Each number is 128 + 32 x the weight over the matrix's rms, rounded and kept within 0 to 255. Layers, rows and columns count from 0. Numbers have three digits each.

# layer 4 MLP gate, 448x160, rms 0.0818, rows 108-165, columns 0-79
084166141163139117117104141152083133118157152077148148142170120125119113104143163063161097074182126104126183159168139086104170038153126074178091205115114123029108115171163080151145147075123081123149174109082133110195165155097072098182075163
083108141154149156114131190111165159170161105103096087161096178150153078112123148106149079082130147087137164131202140179107076120166080125066140111120121134099092120102125075107114139114102061150101121124138107146153169126132120095113065143
179143138139130114151119223141160157145113125121094089147117152121154051114108135154122084135103151146074067081108120145115072116092075147128135090087163148110165131182143103175127138154081098109158111162141065068130147100122201140080104177
121136125129115092159109139126142095115128109089126097068151115115118045102111150130135094119117120114203120100106144149115135166142122108120156129114113135126136172208126076094130133085095157125139093118158086135171093095151125158135143126
169123090110134127141087156138117098115099126160114114112088136194144103170133186117128178190144104118148039213133141141129176165130089096121100205167104189149142129172143103119135120176154144092141089130114077102118164154153120160144156142
210096121134168150154097150141115147114094147162079189133176120154153075123149125115171117136191111127177166096177128078140155154121165114151129106144136116076108099136154135102152145165129142109103068142106185166064157133100126117152089153
080179084102128086064196173133126154161140182123184163103145099157108111088063113172152125113153137096145152168155139214116154152140148109103098119145161080044159126114059152121115158136142149121068164168136146167153135175177098148134188061
086228091131215152134139134125152085103189096100128107093123103123139090096136139131135149116133195118140083033143070099149119111194184174136109122131036163080192164134123118127132139146072059080111177130167171169158091156094102111139090151
108138139123096104104178141131130110161093094163078109127094095111125128174157131135083156099127133144105124179074117076093108131094100133140116110118167122179167095123131129185100131108130148132165120176122122126134148092149164166103146154
145167134102106177113119107112086173096097149080126134164111152130131148193131119133081132159148108092108123129086167133147155132166118167111145193126143141116129101174174138089135137201165152119191165128148143136078132120146077196126077140
133114149104180148163107161148111127097181177133117128134116099113110127119152131148084130161072108242076116145118122151133122082136173146129082144151105132130155121125065108166144136111110133127077106143140166148148157178144122097161199184
097193079141134141182108178111138048110155129118146155158135082132125127063173114202115088136111121184109102146117074140148105062171128115156134206108083122105137114092071153148158146078111159124102153132148116130132055100072176062140094111
147165124156118157154154163144091168099184139117123121132131102064149133113124143100163123136160164055122141185116066129134145136149141128137118173119141120111126150163091129097121119181104074124091086038117142136136135137123056159170073173
177007065073140104148107127188174123109125117095183153131155202077150118166093118177144174079128131095139103217149191168122103132078126109066204105116134075133162144026161155173140142101179137139176141158145144058125147160149142114107178127
067176091123145135134106117133102151167130116160085150182069099059117054106112146144081107093115108211058077102083066152155127135140123130075162125138136117166187183161062143157123135163081077129073141177137097172087069164175189174043130101
099121125189116165147173091138048170130209157215103102133127129124142150078114143108162173149118169115076188180189023174131126067141183154143153167152146077148064164111075080174165144155122075131011170166082162160155148172120049096178081182
128138077130168132048151191136151144143120079181181154143067114130098133188137122162122073142094099121096176115112095214170123166139168115160098171123188181175155201126068147129111172087163229131171192132097116078142136167090119203091135134
191136126114140137158148108094136108163078143139120130154106131146131126121175129141104119112108115091146101112064198123138128099155110126116078124140130175147120091135163150140121146094129086134109166134175106100137131084126120125108127065
163083097128170098119103119127147144122167126112171098134092151110105158120150105138120082103156099198106135121169141134133121096100122124156158124135143155125192106157112090172197136119224126154126103093148146186142145088097094149116188134
174105115048139170191131166180092076118150138093143092155120214066128176169138079119141157135140139169145100140176120098142198170157110150092154122156096086110159147069128153136165146112119171149169158081110153076152100172146161139163133158
117174110143114132146101159127131113135087149142141150125078130165154161112109096157118090184222149128153168137182052112111146170083139108127136146139166067100133167113152129124133131189151130160076141179079127092173125072147098168163134162
166194040172086191193108147098045197096183138115161147081094143160138105158061173164133148167190101111197156139128103124155120123067157135158146244255169104111161175198164194178111135172133123134110170201122089140111126183143086110185181104
134120168157092169135106207168124122173086106105139151122097180106098094121121141191097172072172078069111097097132114160157096160133112120208172146149146110110120127153185163176186142165149126144155206116141097150095086136082164120100105141
185096156102037143117178197152126117066133084112153143113167215124205111133134115192067126082065108164127056104137114109136115154178102087094142125067129117133104115102164125151140137008136174125138125103158160094131145109108110125140150097
155126070106171156117131130136137128160117143127122155148118116119117150151136112127057112162115129102116122124077171140124111111125118170124126147121128111155125115163098134135095137143160086150114088148160145132145157137145158110143162129
101088130096138175070111110157148107109128155166112125147125108113109165144113088139127122133091121090077149143067101132096116171142134195088170103118168116135109142131127153129075140145157160121100145153138122089112131105144102077148086126
162136106156035119091151142100135170188155091164085118078062174168205129130082133130159153129170135092148100116097141155141144083053119051132093135140134156142104149142131167113122146053163110110104092150131147125117095181092160092101160097
156168150081170155159171137173047133088160098132129153148129144124130108081142117118105139075147118184093136129188112109136138154097149118128103128115138093063135150136118123135126136174074141101140154117120130158121189169086122062143091165
128087158091198099175127147110135159091170118102150087130084173065128161152142105148114134161119107123087175175195153090134125163100142190081167156152134126157135114072119156148130159160118152190097144163148096086127144168119195132148085182
093168133105120153152195116139103133098121126127134159106130157165121139123117127171118143118131148144167077108163139139145146154113110107123131167119143141121182127122126119182156132078087153129089107113075179175141127136105156072074122087
136072137128182146109064178092166113157114094110090095138135190157142120109131116069104109143099149134130157158141116071169198132158142176130176113112150120179062175098171135119164125152096159104134102116139159088127170134152151153112195127
175064108102116126128168149166171153070089099134164152173059088139134206125115142141110118078134141170131075131161127098128126099131123105192163134100137132138140096124086179162160144162144109104208125106117110147138171122105106088139050064
152128132139132096150143105140157142111095137092045113094121100108109086128148135129118071134137110079128148114102124119103098159131095118131087116108146140097121127092109151140119132128105185077108126133108121114125119173151125149099124119
136149077092118124135151150106102145077140157065135142180171107144153085224154105157103155180091149153159128116113103147176101153128100113144099167146128141114154093172160087113088123128113108088156042136127171129140141148158135088120177164
108174094168147115118087180072142075117179137125101087144087078141121129093141135061148126150128123192119133132110129122168110114093122132118041160132127106159139085125148092119172141180147114105096113135158155128118125121157089190185155182
115166121127037136156144149101213205112158126108065175144132076135171172118115076104080110182184148153136111110123109106135181155159102138098168101144083137078169112116146136116156154214100082128088160077098189113148082106107129146154056118
138107124154159181131115154159085133096116079131079108162133098148121121207144139098131148217113116108196116131122093129133116153119176108094087145121080174110104183088057108148124147138116119154062102128106091149134177146124164125112082189
066137112145173158117096129098115135147142100114159111122044100120121104106096126072168154136154073120103191178133081145130139114097107185141144174131086110090123183151175147167123125148131105154075184137174091102155169165186093128174105146
064144092100163156114172179086135121161227094151094128129137113121121125118120156138099128098092127087155126130203131103104095108114140091129123163173143148089119190136098170127110151120082096115115131166170079156178119172126189096149104138
099093128176125117089141133137097124113150171146121213109118065159171123080160134139148161149141142135112112116074101132159095124114135063161078122150122172117161090167113113129184128080080062140043040122127157156157136081104111128131139116
077162093101134112099094139114171136115125024109121126144116158159125138147123198171103137136126096137100152196114140138150139141151160087109139190111160111181148136150131121141157111097168134152122132147146111074141079096157074133148149112
060140192154180108105144125119135099118094124121133093142120147086156160123092134177158080171127095149121165190096039126110129148122116126127141197125135128246190097182117143145092159045134142123144114166139147064144139053156099171155147126
146120123121149177132155133108145105117192086126064090130131160113152050147102122013152110112112155115128136106183102138134151140147092119108153085110095120133101190154096070128128131135128153120126111142138136063100126188133153091094089164
139140105181118137099123157143104116101116090128136128127157095174142115139094137114136139172135180102185133098092125146128148133147148110114166148154117103100087131170173129087136122158156127156118116128107140080134134187169129189110136087
108166139129147140145154113178114129146072123134137132102124095138130151109103141140119151155132138082089141140125129105112122141142141151135118085124109136115131127107119161133058139120087102145115133167135103117180117176136133136121137134
126064104199130170096090141119151107105146110128111085163147124088129139048107143103162209146162135153141175157090068133146118093069120131086169177118156143159143135099112171090121135148117146149122125079062145160128128150089118072195067113
162107123120135108140116173160079155173165100081133091133097161103175180176084155174137179079177062067182150152115145058143091131053086078132175138225117158122147191080149157198079156158144199094148169141113130137128110130082186117157196098
188130112073135115195145096152143097102163119096105099118109111087131076220130144127123143135070120142199091138152136086160155148137185164085107144111120094096102201154145119118168138215130134084136079152160095156103188143112127151127141140
124162099141121160140151102184117164145135153109132115141164137152124134162088148164125147158137100065090118117131100134131142147117174117120155146144134133136117127125116136131105132147138113128095119104093125142112127120141099094161136146
139165152188147112137141161111126117113085167133095107149159106137111134143106145130117122194108171094148155131114098179124135126132094110108060126076098130170064121119095067181102136076121119121107077140147078093103133087178125171139175161
123100193204138118143172141130074125043135105174114119124171093133159113062108113191153111102114157070160107135148099109156203144121144104098143106161120124098110120162089064120167129112147132145105065097118136143173157113117104169120147167
151093206077157112191134124110125157141091136132089095115122177118115086155102136131085105151086073150111176170165146081139106152069120150142153121112065106147138129082144158125158153148090190133202093133147133081109118137164139140118149171
110120126156099130145147135178176128143172122098113164111180160130128145159165085115104153129135117124131110064155108114132145107122129116136186155092161125082156120237148152046153137155092104163138107090080120155148127093096128041130103074
151156137162123171125070172103167141140110077128139101143074130096128105094085134110137092121146113187085116124140083118111121161120104162147181062092162165123126154125192124143149131102113101100186124117127139112161162104124114121123092093
212085158118065116110139134137165111105040086101145118098140132126133152152187144185067147091130133105144125118173170118170075171190064105128088129020162121114116172119125166148136146102073121128190114104106142087055115129088167121130120073
143090132159165123143090129106196115123122152139091131127083111135131116166118135105114143125116142157119112083149141147154103156138079128105115114073103140146075146130114085122120139078088148077106132116125116109102120116118091127104113129
050179125217082105124146150108093098153146113146147167114137118126145112113088178145147131114186204100106182144078072119115181038085161036112102171197091086089128112182151178089095146102122038116089115124188129146157132202125126135127120081
128179122194190127139095121152175115077143089034105127109058128064131054125109089139138044163185094085170124159167069131157148169170139162107156135165168082082099129145175117098172140176061068133149101126138103118181150151131147119075131124
# layer 4 MLP up, 448x160, rms 0.0708, rows 108-165, columns 0-79
130102105123087129064043111054198132129099102167079147131140134073145155097168082097119121102097117090180081115116112162138139140139068153140155107091121117094148136094114147090182115175139138117145056193129151108174130073136078119136110079
096112085118115180144116123121138129132129125131140150112134144105133131184157148174115133136101126158159098121111140128145175110136169162160130160102128180139170105101135128109150116066168128096117068138105115149089135057154136138156162126
173156110123106168142109150161078154210190100126158093131144121085103090101127127126126128081118127102094156074157130111083146148183145139114138152159110096094099149165095129083102121188091114109075097123145168093164162167129161144108146145
171119098120169154126100136121121124146135116100115140146128124119112160182110106120093169133200147118085176091125130108140128119141155156117159149092144137160135132155194169089120139180110124136173135096137124155110137116135122064121098134
106129152104128151110098140145195142157102140122074084101106126164142161190103120082143069113082129104078082166165100181129107087197138082107112103112121141149128095078127089136091113098124150111130182167117118093166122153095157140131126122
135153130109192128128168144106094149091123120136128158152130115147108114109138139164098140143124107088117128127106151146146111142164126140119107124140122114075130102123136090111098145090135187118147094117163200098075141070143138114097139122
147108127147193163134113172113138134112153109158068165118078151128143134153133090128094101149134174127094130080107105114158114086136119154141166132129104138139084184160154122143145125141123114142179117115109118125075117137129190084114100163
113137138148178070138171111165132132104143160094192166130102141104096155164156098166115133119176065105094179160112095170160102121124137176159128118122132088164125121091154047197154137108147181150152167168131127100162135064126125096188053137
131104161104150148148140122127163125108193133110135141129085150144143091174105114115122074140137073146109124112146137115156110147142105070152155145121056096086133132076205099130116124156063111117087177095140111097065132127094152097151086127
184093119131008130147116101104108106111110129131090107136135186095116105099157177130115118133143146117096116145168188172119128149097086138088156168108089123160173095189156117129151116098117157115145121135108079079157136165109127168140094093
097162131166132141129153110126136131109186172131159113124119126105129139062105115170126091154123147145109114121080079157124105128112123069121100141138138149119139102117087100106128124102124160138117146136060130129144074143144144125107145103
151118168094161221088142087095105085186200142160139127146060099142139122152125099156084186097136153153068178091112197075133122087114181217117090083167064117113111161092148146133126137172172132106118156173145101129124150166090152169163123164
169083112143107162121129075090155131153123080063127105110147148102123149138143107110117125132102124117109101099102092102115168157135107143126171117135102121127088088121105128118111122136062117137115109092074121106128089125105113119065129088
112070173037115175141063136160095118052107098097211101170122172093123130156115143193125173127180114105214194138157153092126102137127174156135134167180107127083119113082148168147102133171111170122162135163148117125171117115136149123134236135
169208123123140105116113165091136152086088162112119216121105077082130095134190112098134089177132076189142120077152148127104093197151100080131094128098115124089119160172149127100114122240061043122134082093169133202102128119162155138063093070
116097179142093163114114130080159123147122110098137115106113160103157120171137217129084157096157068121104049090128104125129139158129131168144118110172156198160099093191139119086152125068090120081131078152165078116171085126112171137093160157
167168094119121083108177145158156101129108139158180150183129103137098121116210152151176189107127098067144149102115124102121132120150137148176064107081146168137099147112104124115109135074166184138138129056092140138104137153082112159135123120
069120109143114112136128113163092137155140103159164126104100119154135126116127112136139137083134121108137118106169109125104156125085155038148138133129103106150194136130146147117171118113150125120128117189115135118158077185091144136132126089
174159100119133140110148179115146138146085123132151113138138121081118139133168148136089115117171169116122121062120090160137114171127166138102115139133093115129113152117129138132075129176171119111154153073121130093135099174138109100166106123
155147134116064128173150131103109113158115141171116136124135148116121141117143072118150167145088195187132095087166123093109167206157151106104130072126181148161172130086111153109102135156137097186163123080099147098199077123144174119158103162
218124152133127105096099074114114103117123140072128115138149133140117136156153089124096121193154177157104115120103086122141147148159136173153115127128112114207094136146132070111108124181098127138103140109161113131134140115115125121101127171
124203094080031076132075074071088180135131085187183111112076114162107112182165131061168150135140161157183167095123116067128136139067098121186063220169089149135139191194208160094102124186128142105137205090105071126074119102145078130204188110
200145110057105187132131096192130159080140137104109095138176078106116155178170136146120118145129133143081052131149169140145081119158090105088172164161113063098118078086126094170189136117139105120128102140109134090098144097131165138138069094
125127141109117049086139171132101152114114144141139119158165029176117147136069102140135126182052137122118085129013112134069145158142083098126107052188155103154144147106101060170098126091141170122067104155144127214132156149182127087080140139
119129114138121125145158127107131071141102116137122165108150134143135126112138165134117128112147111081082123183131157107139110138111102123122097100109092140170066121132141080133134117115198117116131095104141140117096126079131106154112121084
138101133114192126114082151112148145090109116133167145100144139130158110118103081121139107137110110113176135117182083114148145148151085163142151134096097099140119147095124055145087120150169137138186126204110110082167108142149142142113186187
130187097167115075139128129140159143141117142181100146079116133164137152097085107108171150098135111114145075096153141168116138122089133091167100138145137151170130100122132120139141122078130079096163069131071115069125094160162138096106165122
184130124106151115152096118095105129173114124127133188083092103133108175160178103159139176146102118111097165145136130128152169059162147167133170120101138128117130087083115088075118143163163123164143140146141176112116132091136089132117070147
072095225091101133107118097098154137145116219105133176143130117097110130075138101127116174105133122163057127146141121115133155116142132151105123134150111157155093115132128157097077138143157131095155206203138108136130078163099151044193091134
105163150180100123182149086083125105118142124126121121138099134182134130121135164106169106123148123099164144171127095066127126092089140137116189127104108127118146144133112117097151123071117139107105129108113163167095161180073135115122125133
059112129163149103087148151077128100123098166110137140131164105192098122147138153065140136168096136150152130146071125093133175110090111145150109142149104127151112128123108115121123118109106164100136153163131162082159098063102141152136117121
122110145085139174097134116121146149221125118076101134101172114070152073110143084133132119120163192087090129106125111146127133134163143135127129050176061125050134137141166115125154116161116104088152110183145135148088101186150096197072179139
146121134116191091134143127152085148137136097101156118135150132101107118139116120067157155134115143133157090093169108133123121149106122130133085139077109129117133186116125122132116140117100095098090107133149111115112105121130097097168119128
142178090188146152133102133148114156096092133179154127150111105092154083137123175135169152130105163083108104117034101126141092142172090112130103134137221160154135080159159129134122132104118072123103117137126098140157147121088111129172105123
152154120134139149133125167163111160064100118131135127115165127126141086157093163136137167177169179098144159151142116112106155140088135154117127115135169044102136137168086093144109121147137095172104057140122120146149166119142128129135161180
171162123134093178115130108101161162176176175086114121136213094156112148147156132086140193134230088087180100112105140079106172111088123167146129133083132141106090118136116129050096159149156072091161121090127169150098146123069063089168047064
085122219085170161124131170123199125158056141176138183081123108113134151100139112156087155136163135138086132129173118147115067119092119149131140118111170149112104119129175108148131131073162153160171174147174108075173108072121123099147108136
136147125090153139093122080066121096185177101156144116142101209138142156129148084117134144093107109162134143094135160072150124150105076141114124167147123117108106102098124101141154130146158126113131108135097142118167171132150141149126139172
134116128122129191113123130088123117125158169150087120137161094175106121083117125097099075170089080153236146056148108178157110108111133088109170143137143086144082120172110135152144116120174094142073085160144099141080127152208148192104163169
199071130119112097128137160084163084072167083079087135142138059119126110139118112095106242101149139110102171147145157165136140107109120085125087197069139184113144104041067082121158116167093167091114138146157130131147118145127136118097102186
086092115122186157068108101088167155139153093125137159152166137140116167105152179110112150116134154117121105119165086105111181081130101151099105126138128111106174119153164102121152122146147106127191162121142116105107147111146106110195074143
112106121126106103194083083138158146136131131167210162136152179110127130099089088173190123146137188153157173133126124100111078135137167129084108115144089115148154137036116164132151129131207132149177157109126132132134160110134150121110141136
088136139116116153120128156144044147175113108169109143159128156126113117189153079157114124165104134139179124097096133168100204137049151110121117108146125049121113103151095171140076126179153127114119144176104125133149094180130107111191150122
147065144106086210165149120166151120145121134152135150110149080142135110129089117178100137131144119126139091085132166129137152116160179136162179133111127051098103116110177139113166124166134118140137181123128155125116121124105123131175097099
130129168116130146132138119149177140107120143116153162127117116095118132111133151137123168119171107142164107102136126133150120141145117157169106132127154152141138170167101126105145133136156159112150137128154121155098132134138138109134126180
128130147183114152133119161067151077148162145141133153163120098118161120053131146086118169133164112216144102106118075144133179115132134146111133151110109164153092088139094131162138134147110135126156120136151179199080099055073096120148025122
175103188108103172130151130042140115076167097169078198184165168081138113157156153104063054128087176145153136142127126089109132119140137132137136121060170178190121068109063111094136119083130120142122056123177148088125158143091120145137124115
122149154144116112162093085148145171095129073117174128096136109101121164090138142148105074122180120136132156169165111126128153090068165092158105173178113089116178137087110202083186115162155121149167190109098190126175113198127141167167091133
122168138114133153145152118095173151106139110116150139134120117131127130124164136112128130129127115134141127113105103143131149097166072114113096135112128123124109132102132148103109122130097131184142078070131133119105121107115110161142099125
166125173143160151165136083108120111100127143161131057136143132147098079178100132135097138142096108134163052187159116093104130110119119146146145148134085103081141148099137105157136129116102127104147138165139145115178115142126115112152086181
135096140143134137147120116042167121114084114140109133127146090176077118117140139133106137174151100092134134162139073116129099138147161173125136139168148148120096144098047127074120115173166087106133138058134070094099080168152163120142111121
178171047127093069183138132143135160113162079076141157109160117151117142148140097138101154050187145151145116093131149117134153167128127094114075083179121156112116152085159088068145120132119152129114171114047107138205163155124146144125169138
089175108128143139133133131101118097190067068108176136155132162138132127063089152073112120159090154128159140138101078195139119118158147130082206089105089159121102150163125135155061132090134110101127159120090088067128131158094137107142103068
123102084119129157131165108154137219149104106123169119175161106131084146157142111142077153167191078099134096125148109078119098140154140159104155107149121092076097137144092159120122148126193118106115157120093120160107124121081105143132090049
170095195120138092144180111154165119120120098122108142185128086119120069068157170130191131105136155149127128098139177083127120132142071196111077102124078085112121091119111148125139145156055110113139166149127099170051094093128088127161092135
071157121105152142111180103108141151110102144185089140116109119119105125088151141125158144085095174095116131118128160121154183097096183103142104091143165180116143120141095138076154127080072165073121093142114160147078112119122117111111129097
188208110105079115139184133143164165142164122117100118095163167121129140168053102113109070114115132081177149109065120151123185101107140113104125147146092117109158118124180178098157134143119160123130126120134132108127084097111124184135075090
096134071063142113176205211050127204150154192182086188117133113169151139127116146204087244142100141104112141167120147107146070107099154092086114079091127184124112107117088148153104136093118150114112090082120125087123149136217131141190166129
# layer 4 MLP down (transposed), 448x160, rms 0.0655, rows 108-164, columns 0-79
067120157098135119149158137171073115092137145145154141133145079142099132200146151138110202105146113106101177135176090088128152123167172081123182121088146064099157124165116149145108157073121207170113123144085080147152146116092127040132135155
104055173137123142135110168106149149120145097175131133112097187139175139141108109038135136145105127103154116083204154099127098118155134112101105110119140100114139111121141137151110095106110116173150096132104127143161139177097057132147148161
172151129147080111145105144152079128141152150112134124148106120109100086150211124116093164205172162115118157074139120111071084109102156172126069121179133150141118102127181150107174075180138080149139159127051198134143151111154087150137088080
125143132127115200074116149079149110118091171137166135159142127130154130137115162103135083112162113100126118191148179093156066131107137171225112172133111136127083125113131165146075105097097094167185151118158131124113119125134109116139129122
121101102134142159125230178190138148136147149188155148159199141123152157119090152142120087106120055164163133102198167154135118085150110094120136171143121151135136117121102138155110093173146136126127208138197120176154061133115119133131089151
098165126149119142171181140121146137121124135103082163173100099133147155170149130116079131172113101099142102078122183135173108137135082139135071073133081140118117176166126112155163097084112130112148147154232165114132182072115151111119175112
128137107146096176121116150101113106142130172048057197132116074119137144159095104139103140182124147101133122162156139158195045179154167136109128114166119095078112127148134138154169230136171115151137107147131122143147160122115107133182062117
166094143139146136157161121114160193126157133135117146157141099124162150125102230200102161137108115173102080145171160097161084099079058107189130131111191122146132118137128150117132137145099108124147144108071076158119145058214163072135118133
145179161138158135132106141135100066106150071166060132122167143121091115121187123178122131111116142143081117072063131130151100088093056143082173151150074155134136095141116134093083061106099124170101108199153101133187164163070182118119121116
128092145139093156162150142042132081082131144155098134120154183129131125070066174127153127091128158103146097103170155167114104091175126149176140166139082110175097146175128115137194061051129118114133178163091104137119181129121071130162050157
116133153147168150144103152165124113134100136119149114124130115092127156090063099122151126105112084139131157126139127135123081113168163108116100131165103108178087152161161102099172090170162164100099105165079105098064090107138143149129097102
110125103056104145145167106103139155150153162196150123107104097082138126080178105090121059136099107121138145118147093079081149129102141153089151098224090106118080134143113195141075228138131111167128161150185147160145153167136186096107176126
134098167093109154096103181120116123192136159131140136117165088156127152112074159147111174091139135110105136123120129145097139102170153152105138145128098139151116144119132114138189106077147124143176067141157132125108163104151114121109143129
123114147147165138162155106126092176107146132111139154137149132157226129072145062140191198124195138115193093113130115068117143097127183087130099155176112094073178184129200194099145196148067119076157144092124163188124213115149142135160150114
085141163183141194116162158084165082085085155126121120206086139127141117147163119110152098108142163119139124084109174147129162100189126162206079162154104134107202132149107120094160054132139169168133114086074175092172104118108080210101156134
127126136139135145157116091089174168108155138161092103125180095175092160088118137147151113099122147103086163152153097123160145157102141113174060125148132116128057129149042122117085089103052060131021150163064123137226115097145063110246107147
140140153176128098138033144172110128071154194112093143137151123148115130078120079143117128151149136122158117129137122067096146129150086163101173123080138139105136108082151090046108000080147119186119108132101177154116184140102118103132147100
146084091125148103144150114117121111161134119082115158167079159109108157152115180168168152193097138162148068133157165129179125126120049088127128147165115084114100097089124137150149134133139168131094077146169132154141121152127134161166105130
178150172112155153134067165096127137058112129095119118080126083114171127080079097127142131096126108100123099178149143136182156139117112134127123147141149124141131104112088141075095161138074163160146107140095186091127196065148200153143153137
135150139131129120180122072118149075151084167145130137058193144065096071109134088170143149115119069106107129111124115079130118121169102105076101064144130121085160106104136146135118030124074080156202136138111169084191087106155165165112077113
156171166096045085150130087128136099119087156166123119100116137182096098127109084174127196167156080218106146142136135096111118140127110140161114081121113163084093160133159152084097057136089177155094164155139113150102102126107143050096082147
123097108082152076080121134148162146122114050123102122134119151133138203116154114059130103162090188160164099135032188128134166152127098113106107139086141175153163072034182084121094049079154199166130147084069083078083175119126110135096118122
175089150167067123188135137126155151063186167134121134125094151119086062104112118140116147107135173086169104192146127117118125153091171132223129089115218100158174181194108079123169144133100168127190136140194140165111093107096176078111091193
107154148152119145131107094169144174134129159153096214124116136140116178090142175083117098122167176148114144120061114160158072145102129105178099092150103061112128107176111053100079228058134130057104063079087085194114114148101200130142147185
118146105153138083104108116151103151176119119153157127104144145133158156181145072151152113146113163111146133119145135119117134129129114135144135100172133124096129132111118149136145103086109079138147134118082100147138145165139133119167125107
154108163098135149119055109149080109062114157102146127076157121147106125131123128158132099077144109087089131142136118145145163126152092147145101188128135098117142141103153103135052091145158140135126111136128154115114119168174120117121151107
142086119139172089132123111055157122100120219163105085104141094153088148088127179140158160130196086138127058109081093150109071068154074032122121125149109105143081093060158127111161042134161170099131186132174087144121034108160156099176105126
123097127156124099237151122120101185091139098182109152092109111143093121118101173177171150163140175165132104080101149134176064123160171147091158101124110199127118135137127136187162144135149087121165182084194085136100104105109140131061101102
085134177133055114091143112104148144161116137135148116161183087140144210115132121142119139087115134114116135113131136104092139081121151144157132121159064184140130146078144095182117220113133182118201150060096127167107185126138112146151110075
185100143096112145098152119108091129124127157144115123105134161100178130111118140107174122138126121107123168157113089162078129114141163144098140136142081094091117148123179100106115067112166122174162094111199109099155157172170100113145129146
118127099103047091102155107123154118136070093138137155139163104141119154123123101134140100159157133089135097108056157136086118133083149125169105089128176124132168110130101115158107070116183165135166161144144118128153156098147133126181138123
132112107174106163107137108128133111135129175152146114134104128142170132110192074139108172089095097175179107122165134135143130130151162154144188144169116148111097070113162115172144255132099107102161149082129054147126161144138135129134119181
062082103169126131118068144120120091129116113090127110149106142106107157137131117130105106124145125088155142128066143128164132166140143152139146146111110093113117190172109112127150159132143099049125097149087071065128136162149180114113129159
112117096118133125092113118055032102115134135152130116155141082118089104131132118120100160161127165137166145151111128151157095155092080119214131163135122113176177112153114099148150099151148117144059135077064114139101093118129114108106199116
164180135133134144123105178080133146109184078101124111099107132115125084139158156119073144125148103138132138123114138142182148120150102141118133179141119137158133093178133111125182220123140114147158120172069142171137130140104103155128118174
177146130150131133060153077125091112184140166117121130209214135116063159168121149098180157146178119136117121128089148084098202092092162184118134151060152127127105106185191141125087119075180128159186116136162158161133182119082058079107131073
155151143183136062122067176227131141106140160091073129159155076142061161172178136163103108114129134157074117094133126130123124120092120080095096114109114130112135140092152147151121084167166144103132176088145135119139137150095071166132077104
122148111135156096191113154111118111049146080140098117116116148160111141112084134107125127094129139127177124123102103132109083142158095148099081126115150145166143149094125147145108008133172128095065100073091110157148164115096110118132068152
156101102209054121155133232095150139044125137089150071094161167140086120144095160088108103113145140072150143120110134137146076085130156128167141172142121125118113162169090121161107112143147147115106086142140086145122079178096156083122094150
137148133129060187173131135178089121128129120102124075186103132153069148134103099164135121070087150181093090116136159190086206157156101146094120148139148175153085138093162101097122111147172140112155175109158148117070062118176101115196142130
128136166067112145147185119090084086134153143124116112170163100110118095130161129123105166171151080132126155147160160091103121136147168105098093121150114108121168126105165141104098132099166135117110177144179097131148104161134156091146119074
122210099111112098126167117135114138166126129080090104146123115137099137105140113171131180040158150077093137122139074194105152127073121120135166153137118148119082127083118133149123064131126185172112116161076124148117192202124091121153093139
169105138136152150059141137125154130090113107122122137139088103105107171214133101116099098148117118153106122106090104169044150175129136138141089189114189157181111103136081166160128077189061111115126140161094138139156116233098134150166115104
097100187131168144153148140156155101162092094109157100088106106155183108054129165123109073125176135107162129129081105111170134138141147102120135115086135080141131108102101164126106084126167117093100103108189131120143144133140148085156109138
129111171138126114155104139148115148111110163105133122127189114130093128155160136147110125134146159151077138120111088108109058131129138148168137131130127117167152119157109164090142122150156150127119101129156110095133141165144113124130158113
127108136167165103056092101111144098122117132080167138153088121170103114135081093173075107119147102194094130131105092138082149142147085120092102164103195148127105074150118136186158084143132161153154094145108187132096137128099101123140103119
165073205100156097135152091093117085157116105106117127128122204103129142119124151165151103144072047085061148119185158072255125073148042167089187105066164130144174075102094161087073160139106144153094141118160179062120129087121176184159177094
080113164152149141159189154215160061093137127174153129047160135073133148154124178149136149103113077096113134143084090126159129155122169093154070144116102111166070109120061177145178096101090126157158141115150133125111101140129107152116078144
109144149113119150105144109093122118169138133168104139142126132119124102156131099130108121143110121121127140173165154066152150148158116113114105156133097118142152129111105122110202133114086150152204104164132143108113164168142149111094132107
151136084125070151115152136099132170067169167116148082125135131174140087166094097113152155187137105187176096135143141128150161114094145126137125130163141128151094108084171075107156113149140104138113193128129101152164123126108182125150127113
163125124163167119181146117114127145068147159090143105106154157176127151127166128121144186114131147144126135114063108101167096093100125103147148149129127144163073111213135086055148055101119129145166132152131211118155127084126196150101170075
167138129208081088165059130165187137110130103166155129064123102119108114188125141134156135180183175096149165116102180103124105123130071101076141090106155154102055119105144130084110151131116136151125130111055225159141088128099156149107095166
114157080150147088140119177127129102115178082018108142100147104088144129141100140094148170077149157093213149103064064165194105168149153129096150140085102118170158119136137148076126176111149108165144068132173151101084160150114092146163052111
153090158184126144168123113109087122117097087076159100163121152086125126056124110119108088138135164083140152142207126144100112125099161170115106169060138173157149195101147139067148169110104120155132105103162152149130181115161138102101136145
145179135104085152098112118093190160164091121229155038099124127134166177077168111085123147138073161112152153185140128156165154133142175125165084101079103077109102133132119095174107134198178078094196094115117144120146116110057167110094139118
083164128125148151076130139092116132150092153121156141110143159151159166113151146127125172120080070122122170128129104111111151144115148054084080162131118150147100112131121163131118089128122146087151114162097117120152101086116081130176111146
124108070104097108150112093136109146122168116130133118141167120107132171134192152164106122179083138130069080136186159117105077121092110182151148157087129137077152121076142084121104142153133126110154167143086131126131151116134112124100091113